From a checkpoint of a small transformer trained on Wikipedia: width 96.
Each number is 128 + 24 x the weight over its row's rms, rounded and kept within 0 to 255. Layers, rows and columns count from 0. Numbers have three digits each. The size before them is the row's rms in percent of the matrix's.

# layer 4 MLP gate, 192x96, rms 0.0938, rows 145-191, columns 0-95
099:120135097120120047116124147130129161145171121140103129180128097139135147149155129154100165117150109104144086163143108133078114128102132129133138122119161112151109155159176133147108122119195105084134126150099129135115148115145113122121137142136171136131074095139143122112152123130143120159
103:125090128114122148121186092113114138113164148114154150100092126125116126137154109126090146087107134128116066097163091099125126120103135131125147127086165137080126102101160088136093085103137142140119145139090111158137132128145125105093111115111122130133136175128105102074111125126146153110
093:126108072113129146138123139127098140213123130076123121112132102118126094112130157108132101137128133126132153128142156102090115119164102118103114157221155107110132150130172140140118133110170141093160134128119187119144153114123110154140129133128102151126149113124135131144155135148155130136
084:122109099131140125110127104143122126152133096078099140140124088099144119155141104145114089129140116139114109112138091125143104156113125103118135137081135107134146120161181148153122134153133147142121134034079112080149145146090106157131123159155145150123131167141133129116110163106105166147
109:107114122155097129133190154116128149113162146087129119132115121146156128149094129136110097139169118130141075112122109143108093178095128113089152087126144085120110094158159161133137150132165121100091160125119147099154125126119096142084124136095155155100120135111123131118109093111105159155
101:094110131137156142152162144070143130110129087101114154108105163084152124131124133121131103130089113141126073085159131113110139122123131095182114122145153103141149107128137156112127109167161094159092126117118136130095130152165142137131162130120104143085102129069112145161149127114147156109
101:138101124089087161133180120137142119145093150127150117121121129115123113155149129110159134066164118132122102134179121137059139119115137109161112115102060130118126131116153127099076119102097150077161142118089099110120123139098132147126114139141143159124107143165141104106134110143130132131
106:144114102106144122070144160102124151100153107148134139163123203143122111129125151137113134158121128113101127149125152057081147152109117099116121135147134093143142144123084134098115153098102121115097136135146079119170149171120129077132114135107111133128110096103104118133128118108148102147
105:148120105158134138171096107150143140119150145119137150120117179162112115122127108167102152118139135116120166140087178189132103182115117096143132141134148127094114142158103121092111110138149138068104147161115138116102167115157163136156118140153181134110138116142118108144141100130137131096
096:138115156139146104140138142136141148167160145142092138133119150139136157128080179119167117118096079110105098120117108107122105119120080173114101099139145121129162140128130139136164106137073100173133144137113146135174112139129138111110195140151077131119139138147132135114151124161134132081
093:116124150140144127107101156098122114121157120157132142113127126136152177174125153152100062140125142134104098115154119116114133092130199098128128174137150086128082113147117107134123163161098081129147134122111145111157142111155163105102134142137176103145128122092159121136126123146116112091
096:133125120144118170092170145144138143107161107177143128118134085154173133145139133146147122134101113129194141155111107114135126143105123195147158087133105175125098124164136115113120115124156111106122119127149114106136115177133139137142116152126120131135130152114203079137139097111114117104
100:121127096049092146102172093108156131128119132133134133095080141126090118142098100140125101176134141119109134137143139134124118136127161136160139134101156102119126129167123105141126156154088136133109131113129107161171102128110123103098091152127112154168132107118115127119148067120075099124
093:120098121100135138096141128105109146088085124108150101115122148135160177125161133112116126149135147124123159142142107139131092142091152115156150148114116122122143145138109198126158104080142127114114109132104144121174131117121136118098130165118064129079133141099192144144122133152100135086
109:118123184132122116132085149137102110098127109145121118153185091144134106100139117140153129173159165123154112126153117148119128125095139101088114135108138165089104133161150112107109147148116116130143108098096128168145131111091125095121152136149180089159157173150144097102109154113142128158
095:102111090115139084147125112123102139104132150136149163144132114117100105170128103127108176150160137144118128120108108187136143129105092108149139197108139099107132083127134107130127144101120172178119100109108148131148100124109138087119146106132133137135121116116051146154124091142137124124
108:112089147153122130154148172095168157103131106083116131102145134112128156146142132169110149100122085133109084123119099142093114130123158149131162154142153158094120137082129118105133149137139126128161158072164116129104094123122131153116148139072113118111150111107117125157151102091175131131
100:128108128100136163102186116129138138107107141154142158126153109158105147137125101159101172120104148118122111137159114152124088168107121080136097196111133130161171151138138117146116134102134115071124130146133110133113098174160092126100152118130156139119151107119136090139176123138155122117
102:136134125147143117095102132120124129176124136085147159179120144107107072142115098087133110194169086133120150127171127143201173133118103153142122118142139166107111122092143125109121113118090118134130118122113109167103126111108126118108133109114111115140128100112149106156145081148124128118
095:127137132137070124136147123119081146183115147123135127092139086150159113139115071111131120093126136113133178156144140128142099156092152140153170135133146164117151108129127113117127145157058119132175135130138152126117138153133130119133107097146106075154169158111107108136093147137150120135
103:163154080139121139116182121144130171123181146157139148165132131150176107148116071108143149151142106094122130105108159111131121103108133130140101122109126131122169141127132083155134099070102097104159108089157111112150132121123108107123127095127163149139113106094125102119111114167145136116
099:113158102145138145088155114149090133053126132091117165137112143129148095153097110118151121140110163104137120100147140148113149113140128090145116109135125142114072162079107112169130089130096143154148154156093121175142104083122160134114141102123146117121109122080158128132129140139119124119
087:133140134128113109149136156146071141102146149168076146091112098082140151106118144132136157143103114165115122125131085152141074084149129068144135110104132109113124121135135161104204150118135130135109135141132141124125124123076114132135141124147113137149112074104134132150095097120137113108
101:139139155200115111110161131120150134132087150146152143186179134157132107160071141158146127129133148123134101116116148145133123140141142123115148122133132092114118106134128137159066089093157104135105169124155126162118149126131120105110102129118137081121168147120114095130104104113155133089
093:115117133149123121137132124083139167129122131109105122114137129112136151116135196100147115121134083120115141157091137137100137073158130144127165144134149138108136138119173137162143141147116104139154105106120142112097159179108097145122138088142091148192097150150132122161149079181125137125
100:120146133157150142094141142073129115084129129093096120131091128175118131131115135192205119113143118137103108143130111109122135156130110134108137136136150138163100154172131118113124137104136149126149153103141146141160182147142140115067095155127173103142106091133138111131123098144116117125
100:098199131125111131120148111136161129169140125136102153116130110136117162103154105150086137128116131106132159131138110097117138101126143108146140135159127129146148177122152082099140093114109114098130102134170108161125091138130165094108127152080149136150145110118090097103174085122113143169
095:135126128151107128132154135136142196114133126142134118066125109130134085099132109140154128150088114113139094133114181164149119117145132137087122091112153065130105150082130193141130140137174128140135178129130123151091123140126107135128121128112128126146133170131149166115117155156106097130
100:128113126150139158121147128133144126116139116136127115109109104127168117108077137105103109149129132136110091149146121108102122150146100142111119125121111114142072154128102102139135105105067134164056155097161153116100138127116162128094175108112123127203152100119124149107131129159122167105
100:133135108178120164093111101127106165121149158139114162141130205110134136116152128091137120149098089131166138145090106125144124099128111162109122121093113086131132153119129116121089088114125122117093133125138136152121109158156152145120117069173122109129135173105123115169098149150130109143
099:120123114145160119144150153074149131165109128166116152111161110163174106134132096123098078133143152123137133114116120125129142116138087158131134134157121129119154141146157090110105142122192133117105160104170144097105135155148118110078164144154105153102125086148105152128095095154111108137
108:113141110083131124114139099149152171090140146165143097156146143112162174072130134083177119103132171102099148149127130132113126136135136129118158092129102143104125112091144100082119113163119090122114144106089116107105154113094136136152153139115143161101124137117115127142142164108127099085
105:176178128119104137119157132128147161146116126156147095164078096149159116163137122138151143123125092114147157138147114107168098153122103145160101139101166123138131163124122127118153158152116125078150144125089116132129128142094125152149184127160104130094149122092129169132145136158094125091
112:140122164098155104099155082152072111113107138125123128126135107176129113113131105172128144125127102154123136143110157084126095094180147141139126126096115133118114123116131150156115148129132128085164110093083112114082156139142109136180142191112142119111124113095129109133117087094118118130
094:133134100094150136181123139107145125121131094160125152124122117174113118166132105136159146110157159146076126136146154148107070140140146148142104112159118156144147110121120113150169135105114157165123142172155108126153133126134142108163091086131148108119155139089152097157141133186159137109
099:130216122130115143131147144127138180082158128161104121141122124110151131153101088157167136101121112096118155143133112099186137139139108147155163156076133080119133134110124115129104120116137137085112116089138113124152131140122092135107125104137109108097128136091136138124155133080138151142
105:186092131104153150129121112093149132094132164117147114127141116108096122142091111162135109126142114122146113124123074180113118126108156151121092174096129131120110136144171132114178130112162151149102097128156093123131147174103151137125168155148152123068137123129160107130128117147140162108
104:126175100141126124144134118163103113163102115134107128147100145111100133113172127142106100161137132129124115172139106139097131099138102141072104132131137073126172084170134107123103143144098108130112100167125114114128152116129112061164154136149176128097158112136133121167138166106140131123
101:156137190126121132128155117124137138165149175091150109168123133146110164146128123140101133087071142099119135132089114129113128125152120138131101139130116115134140112160164150164100114134127149161167158112114164105126086144154129084114116087093098118075120098098120099159122125114140155115
109:149087161115129133121110137112138117159115122108164126116138170141100147147098088107142119107137131090118130160135074096120154125181151156101084116121135129106087112103090137133120158109156103114129132169119142108129141168175169108125125080109118117151115116150099129109113142102068133114
103:136147147130130142138123103125169110140135081131127097142125151137081144214119151117164158176185100099125163108126124154165114155117110133136191144122106142133103141090089128114077102157135125106087123141146134134160121107155119116138123129118124116123133119120114113118161122106101125112
106:110135105111163093112126114139150085174092147102123110130160160165053108141185153162143109117138112123132136118140145129112094135126087170092108171141140129126110153113166127157146132116094133125177129163145131130095127147137127111130141158131104124131127120153135109148150121136066133134
098:121137131150162069117151100122109127169114082154117100122147087148117153104152139107115146105128151130148112132097109121118063106158130137131120148105113149164114163105173160114136133095155127121151129146163145097110117147086156110194134099129081144116130153128125166146141128139138147139
107:115170162125088117138135132117098164126088106124126149138119120122093136151133109100105137125160099135122061147113136197114136117140125122136175141087114123131145129157122084147156125139128137160137130150175072148119132119122083130125119110143147117085076150152171158127130115139153124147
103:182112124132122162150126131145105140113128158153136174124166118136105115126146146128106168110071144112143106135158143103119123095134107133092159127128152118090127144073148113109123082125088158124168079106105136125091151111134181129108140101112116174122119114140101133123153136126169137093
099:117139096079100136108111107103126143105114113088145156178131156163164145100165165149141113137112090135096118130146152119112129101147087099149134133106120138141120122092131073170127144063145126150135136118132125127144116085136119123165103124114137123120127132149084090181146109139124152162
098:098114110150151146178174098105083155141101124111129130142148106122123138134130095158171127131130132136174118157161139109147094172180149119086166138147097108132141139122122141118118144137149126161094115116127182070108171144118118126112123124134157124153119118165137095101100152109111109145